python train.py --n_layer=16 --d_model=128 --n_head=3 --n_kv_head=1 --head_dim=32 --d_mlp=448 --vocab_size=4293 --activation="squared_relu" --norm="rmsnorm" --norm_place="pre" --norm_eps=1e-06 --positions="rope" --rope_base=1020.0 --rope_fraction=0.25 --qk_norm=true --attn_scale=0.177 --bias="none" --tie_embeddings=false --parallel_block=false --extras=["some layers without attention", "local attention windows", "gated attention", "value embeddings", "hashed n-gram embeddings", "a smear gate", "an embedding shortcut", "learned residual scales", "skips across layers", "capped logits"] --init="uniform" --init_std_qkv=0.0467 --init_std_o=0.0 --init_std_up=0.0467 --init_std_down=0.0 --optimizer="muon_variant" --lr=0.0116 --lr_mult_qkv=0.7 --lr_mult_o=4.0 --beta1=0.95 --lr_head=0.0052 --warmup_steps=122 --schedule="wsd" --decay_fraction=0.676 --decay_shape="linear" --final_lr_fraction=0.05 --batch_tokens=[8192, 16384, 24576] --seq_len=1024 --doc_mask=true --train_tokens=101800000 --steps=6289 --dataset="wikipedia_en"
Each number is 500 + 50 x the weight over its row's rms, rounded and kept within 0 to 999. Layers, rows and columns count from 0. Numbers have three digits each. The size before them is the row's rms in percent of the matrix's.

# o: layer 9 attention output (transposed), 96x128, rms 1.37, rows 1-12,33-44,64-76, columns 0-127
# v: layer 9 attention value, 32x128, rms 0.236, rows 1-12, columns 0-127
o64 110:484524494461391514508456458549477583425416483516471423376601468476477485467472490482547511515492510451520393497479585471476466479475519547420449552590459473514474448421510526481529541462486490583498463441462384386453557506470440475550544493479520545390439497402454515537569483563410485474458490558421450451478503581473539535536553492532522528485447564504502633443463461522532547529501
v1 098:482524552528406518559428492521527530507483536510524555497429519504594393446396532529515537587518445567529533547556572444498585333518487574507442482426500462461441499622466488469492452506478494479568560487447492486497488460486455533556511547493500513522558535448534580565592407466611502443480569469473545491478549509531487464562442566402517533560519582488488490531427450489538534435507
o1 109:563490494579456533452534571527534587516543509503441595515463543522442469553475572449493530533538526515518485427436484536452508512406535492455450476452508507394528539567453557516600405542505532490513515502506629531528569443486480470468528487430533438539534510492498454544503501513589578454538533413495465579606444552553610491391531537474585617468474526572566489579544475480507534522472
o33 083:499509471350521394489495496438432504489570405536545447474480440538507522527515489547479422498522453511490477471517537539544428568472527571550515497470475563512452471417554480545516562460501545477453491640420534526474483557553444527585426532479481444510484466675518518521382532567399530502484462501442565452435453490495473559465490421496486449490539494584497524420499530495435501495426
o65 103:421457508498465514509521573494527497661511518366451446528453545467497471429518594497514488474488454489527516578490520485518459564492482554488473541524479591508545480523481499385446410544512474561562482470489448476578473510472521476378580573475515600590455517486529414562514413540590591516519563498516547502392479461457501542521512511465512444478565516483473554503505486435475440423399
v2 103:545455457518595535474468591467573590443484472510601445497471449487464484516448529525501475381461555486538456507533473519423456439488567571504514531513531406467530394493505496449549506593458446572550418493507492540422401495492452565478519465495533483520489559527486531582475538507539572481531428495464479572560589579485504516574457547560585498557512527429410501460490579583404445452495
o2 107:448454430587505432368493442439492525454505547490511579428493525591454495477472558463469380582489564430503564440518405456500435451472543495515488563406486544424537492492517492564448435522623476488518489596499568541433465541533538535496486527531483517404500427500490473495545530476401440392496476542554502566611508441541566535547481505524487573461482506478508488552478442457469496463548
o34 100:574553554502334455518526502519483504489552438448399541451473623556495422502499485448542508515447459507513499497485482462488494476526461516552481528522465643560564587554509585555480488532444510440479578555418488406505505518561470461474566382531512453489483476541520490448491516580572433525532391513467529511446433534507543491538532519424367564515529546549553535493452529491467562494514
o66 099:475451494553579585562499533493539527530427467537541515607510538388564475546455632606544491496456450475529545578534459509516403517517513615429586507507524468465556467502578528542545519571432580476524543459449516470579446514511498557506569489564443552399471456529515453506494519497527501506543532523512537452570535577595414501588556521509513462503398504547513508475460479583524508570508
v3 101:537488441377366513503476553487456509398606564425485452451422479422565492497510451504550403522522546569471420563523394435466463466536466448404534549477450518483548506466392548473442438514471537532522556507493569513455516549517472540459511572456546568459518516440475516585530464501514418474476491422469488559501462523515456503483463440552511568469507471463603410469525593480489509548470
o3 090:478423548516530530517529664563563501488494513483520553469459443528539471359517592620510378422504555459533526440390445529563559426604512519413473530500529462467421455456473445450526577537520448481490506508457488483482433470583505509437578535464436470569488557536514467544410542520545519534544529516539490488474467446468513496515499490506464462508443473481427540479498551445503580585462
o35 094:534507586503514392520512470499543612523466488430546530552526561566505406485457505536555556527472580447404487540503573582592523527474518553523520506471551445526549506585504493499450583570463503517521490412435471484596503540492408483497521591506476456523530525599396562481519547453522571490475485554411555522334491498534479427527530563544521525520423534508524563519513410498512517535483
o67 116:519507468496472561423478503475415502468499449464476448454519550401536466503617489561542549486527447566529472470462570499366420461622452474485530482557459571540532528492445494610542517435457421532533503517486580504454454505468502512474452494532459503500514435399485477548545446489443529475488477486462475450535522496455520400492417430341445486469510470550460445562505451471475532376579
v4 096:460459411465490477489402480502483465536513506485587532491414543443456425593579551504550476481512509550641549594588426585433507426447479568517489483499532450435569490463517418523409466410480540479386516557410532472539525500519448475530544476509571534502498502398499464472549504507539506571439433448457449482515504533466506416479528478600583470508515503431490585508572463477492537502529
o4 095:504543464586493520546510512416502452499568542496573578410489549475473564563391415548570548517543445567436498488513541531503465439477561544513533495455471503538535562548556529522490460552420580519533499574586494501480406508514569417435468476508531491461518478383461469415515538424483458525456533506513493448607556552571471616537471537584533509479412462512500473553450421434577504491552
o36 098:499510591413404449444534545517489575458510515502494465484541478519478581465470578587424503537511499511427539511537373500527624544540619504554502524482555501467520496591578560543542558479580471521528448523531551427490468505437470598516480523483391448487595589578486531480515483569524505491488489532506479552546480591469475414490456586503498499469412526501527424481520544542532513542392
o68 104:485529371522543503495506491433532529502478514427545515448597566608442431485537431476528425488538532506461527428544498497540384506451369429501458441490455491506613443498547502571410580502510428458454587453477550483418504477548530466406447568487504416520584476502401507575477509506611462531495476472501461460474550512513501436506481448543570487466504481479496470420493465479418513451492
v5 099:541453506547497487564512486465419543441484482542482447409539498560454456523516536467621481462531469537483535553540529366469458492468525499485425427513474526554492487500457524494442644554489580400448471442495557475577548465492529448491461430552461492474423572547513494486540455414475450410505475483475522589447518469420394486467574513529537375450482522536438410468534550475583480480547
o5 097:508545576489512500494480407530483428530519454517508539496466474453478509499561465536467524556474505472497447522508474426485448501634526451531502515556495574530532549476491561359453511464434487532546447367455440545524507445553529543563492469459590481355486501466451453453534440471569503514491426586515526504643480576472442508488511510546549502481559560428597396413564472502446500523481
o37 092:354619501551538512495483490496555393555421449492486591486581543538448545473451523534521532485422471443449501533402484523531520475522548470574517544584537532515520433495536511499487520443491504538475511528520466459387503595490480515530536592434464596481605511492500567516553542535473553557469477523530509488540417533594518483531440555460569569550388587538560506503491591475494519540441
o69 107:564525537543512531479513513492462473444459496568538478483480645516577462503526574483579475519440544494510404531556525375517482495463514537522474561438468474487455449442513562471484503426523543429446447442580508453494500528509473525425538452484499460539381464559490408461431465424546563520448472476373536603503546440503521586476525504468536393532567491520480497502438486511447564470639
v6 101:487465387487457521516537557407481570490526561556476592492590479487529436529405526523549549478563448586549486588512413475590407524502474512426576493547519493461495519526400430535561486480540523496441377516553488469551545611479490427558537503487461506513477491489582528509499567465494498496561479514458539524546470564579438429515452518516472461466445410441542519487424454468573444426434
o6 103:485475499484609430545459483471618490507551463565537579457559430451482436497513478432419480541442636499531520487481514496494562522554523553449490534527488536582492508491393551411502496593451548550587455511473458492565484568521530523523485551509488498513532567510539469496522462519597441530530437559365556486448518589456526403475526527571569409437406540552510457473504551491456527541509
o38 090:571528565510519489436458623451424635530505558409635502553480427503452438546465435530513408591469440493475513495528432559471531501478461503507547490536492473499533520475510488497562473486536452479446542464536465471427463569539467507486435456521498426571539629460558476511576450569514532552531569497461368501575480447450469557614539577498492503575527496512507483427508498480504529530534
o70 102:506497422511537563503452551505514530518447585509411568606591488571500629493549505559523460401533519524566485521540443540541414604521522492430538477545532544409464498526455539514489423499523533430464516481475438464526487485471463417528550467463431450560543520583592435444502507578392450461560454512463517503488531528554449435469501492508548525471478495472509470491512423538406480452355
v7 104:359451505497445590440516484540452431456530474475552573454509496629510507467523483520573489471530500502576462557419420480544460460566536463498496455512519530538433461543469559522452429507583550505450486481455442536480453476516453447462488488423551403509533540578462468487556556486510505490450412529536384526507543479557503463436449341531410484495497470556540504432582546434485584479481
o7 096:448492550507598522579522444551602494452555431424522475508526375486480482478499493522558501447482480406427550455484543502509468483544485494536499542492441395535491473522557601449453487461427512591534397526479378379497454496381468418495543552558529469435441445478574518536516529495517509522439519523519499540450526465504515472499513478489452501468337463540466575549501489493577478462543
o39 091:438503486483411401501453442508470583504536542548520409464479527492469555534545510580427501591512403501578493531501504499443526522428557479496378541493452542514531436471416528441458475496477508486458489533591496530582479510545425567531443418553415466582468475429538562503465472528439555501567534533526533419549531638524477524562543618525548512470468531502474501519523488592577420517484
o71 122:487562497540540521480593598479510536485488509525432540533470497536554603481512578543539521484427503495525485566469514480477415457484541450519527457497581508473492535551492469474507514440520547516524583531423521592343417379517448567531432520441543436521517461502541528534475492458558555489437472356599502503522512444549452514500460360526449514532508486512557523538544497482446481416618
v8 096:472635467505535535558533514532502473476439564459439498583448500477511427399520488511515491473575485532467466489554508547458484529466566519481610432541479492528473336466534479456420537498516470542498425480516534596467455560541464524425560467525507489506488433438416379531549482511571488566500541510504525510536519521564493532542566419508479424553588514488608458595475392512540429533525
o8 102:462492392489590513562512504482550448513508437430402502573623449561470526409473468514499464500551562519506516528472418504545498511462474524459463540538540470543491551520480499522501489561503553504526531464575454528517534563433483497518482589395433535450506502496458552548477540473325455418525534492497483481416471486521498465563458433541413552542479503371543560552467454457406415539580
o40 084:385433469517552538366447431515503584520596580494582569421563558489492527590513453500532555591538436488512489550426526474475519497486471444488496503609521515466426524609402490503562497445525503489500547499462516505476579548438469500481502518501515417522454556514466475421487563494527524537468605580541490528462524426481607515473463596520530551484467507535472535444485445501462621513482
o72 110:505503508526467541552497446518434507553528593448472444488400526398493434460430430421521459427508483587531392546569451569454475522473573510549530529380476503540522447403502430450494416492416425512505435458553507447481468548475541591472552468577547457500466494402454514490483531513549517487452429456538549447511484545496489577454551494510506583538495569480594553507571427532535473474574
v9 102:570539476431452619611487537429593534534506543482591442534540502430454522501553422461485515526528441575564408497529434489415503562540511484458488461549517513539536527535522568504558486593403500447465482471480518496470457497454494456510459518492490481547533489598500583465546529542549449585543435568523464438456490462542477485512536585488486476507568428522419518512412452542479497398350
o9 086:512458508513532394487557455501515582468498447515537523544464545475519435426565550483507478555530493544525538536466458507505513511468502603475482535518531558618398486426564457454502575492500501437467549499512562489414528455554500584514577487477530455475481473548476466492514477510508462540447436434511520548407350568431563661474526483502446460543585496536513522524560512490454589643535
o41 085:521533518418358339484448533518532562485401468468442571489426469478613493450523513530495484478437459515378471506478470528565530505506503412551460490452505461435433606471546511506581444506443470475474466538583551473485479496477502546522491481574606570382478531463518427486527506477511484439524536493489500544485591506495540537464511464497469563424398475486500446441469547550503515493595
o73 126:613436565579496576555525520533540569516473550597555503504571414466495504566473382554549530465509453507592463562509539474577496562532444435545504515488518532458580550596536517472506480543496608606551507540490442436445495490478483464539495477579460532532473424537502546504523556532460449514549464453574430494507504615509528415506522523429487473534521500438455481573484497582387463433503
v10 095:551477553524438427578532409468547481539552482521465545455549532499422518549547583507540503452532464439509619476452479423461397606530540550457440503529463585582588467579497612520505496472516495506546474446416562536396542531566450477485565533533411526556553480485467527550506477505502502405365463441545446446451467527499500510471446498501451527510538427481472530550508450469488421448501
o10 091:460554588531476477441513509488414438459508462605442404481405443551606485531522542551504600567488531428472492505563483517517509523591497492549395475486507502502570483558490558516500511409585480484473497461477568513561523490446531548518562547500409508415493474460547447488514480414400528507571459477536477487415425501491452491521411417435425509542464481444561421514482462604477423494526
o42 086:483498470489459524452536496594568477485504603508516419547443458481512537433489392526451497510519443500529390459539469568443594478498490379621497469478516449488392464476454523370487474500497550427475502465543432544578437527424511500440482424476509449390486450433462473424528573581515596496482430509484471461549537464512489532457531446571515513488470515586512496443540550467551455542475
o74 118:528410552467456517559438498509475444573540504570417576402617474519516567507564472424493432505588496501555565515472482478514373553561475533457584461478480568426477387490487493509598458521507526504511428461489586594474491470492362454456469460552472486559528467467552426496498560463621506494511498525500442440453514495438468567505501509490555511496520425503461464503469417448449523466524
v11 098:425437467558469484485517495487465443474436555611449477445367452446531443471556459390550514463551473532543480501471530488497448518559542501432467500426462467384605574456454531465590508641507462467526487461458487566513565489504487445488553475428472446529448474461530552508560637514500465534483539513427500481547477532525540606433460543498448505503497598483489429548545493492423456500474
o11 093:529511439391539534483520453552612540517581520475526572429467446506524440489493408487424536474500561406606483479453497509427583493480562543532561485507480478456516479461387490460465442582503400491500506620528493528505545479527535510460535566534582554498521488402538499546504411499563528473524453463420566462466612500505424582536503430499510456439443535511515493555572501416567517516539
o43 097:455502453582605462578506487580537357408494490502510463432567623537407510531509529543501520534470402462467436530649455445512559517517445611449531500512553490450423525480560516415452523505548505513460481523469453464575411443494546529543469417570599517470568467513564477503411463504440508466533476532506462462545520492418461504531482479479473510528497509483493419542485557472508544482452
o75 104:546496563515494508517505513519547439504443553509452571486549422442462478571579511465592555519545479460543477527463452478532468467505492484450444422462521571558627545458513655559492492502473507542519477480416531440495549477519450515495533455506547596528481451446391527410492574523554503485507496586522502449506453598460524559489384459462501445459453544534539482552569347494418480445516
v12 099:575505448501491481502406536404396464438416485533414450542469480491515421486463490500520524467556522545441469389534430484494488486566472385488438422458465494495502542539485517505488445558499395485474326547458461587548471537426442488546441513471444493499475520564481529518501579438497513463507478412594486446507531605391504462548519461492512486458536455467600539492562479507496451491543
o12 095:595477542429483475473504452519521418468491488564510586458526494478618483525540480538450503498402463497578393520460413549449488504518486485526546501549457391514435512448457607443550523475465459466537404527545454463468665457498553503469398455469466533506600448419491483582535523431564583442574475500486541491529526458533473475497508471497561457513544489525493412439477454546488577469528
o44 106:507425545422496458515471555480456474499507448469531486524507525561494489434496560499535535608510471535540560536497589544437529439572575447454537539482605495540380558498472599489447528477381516496509530495562458499533496519472555581465578483562544583445384523469557464496533525456471395509437536493416508465465517509606552355496461511525518525475479532450500507512474513450406485609507
o76 099:490450474479495483488496580440549510487429507447499479522505554424491487435456548435441417478494451589466443494491504474483438509499573596472570557503478586456523518577479536552412442520439486519566516610474521605569441493506507533497507496447446571484548484540560537502510511473481397487538540420599482455531459508568324499447528455555567561454466495435593449542548535470542431478453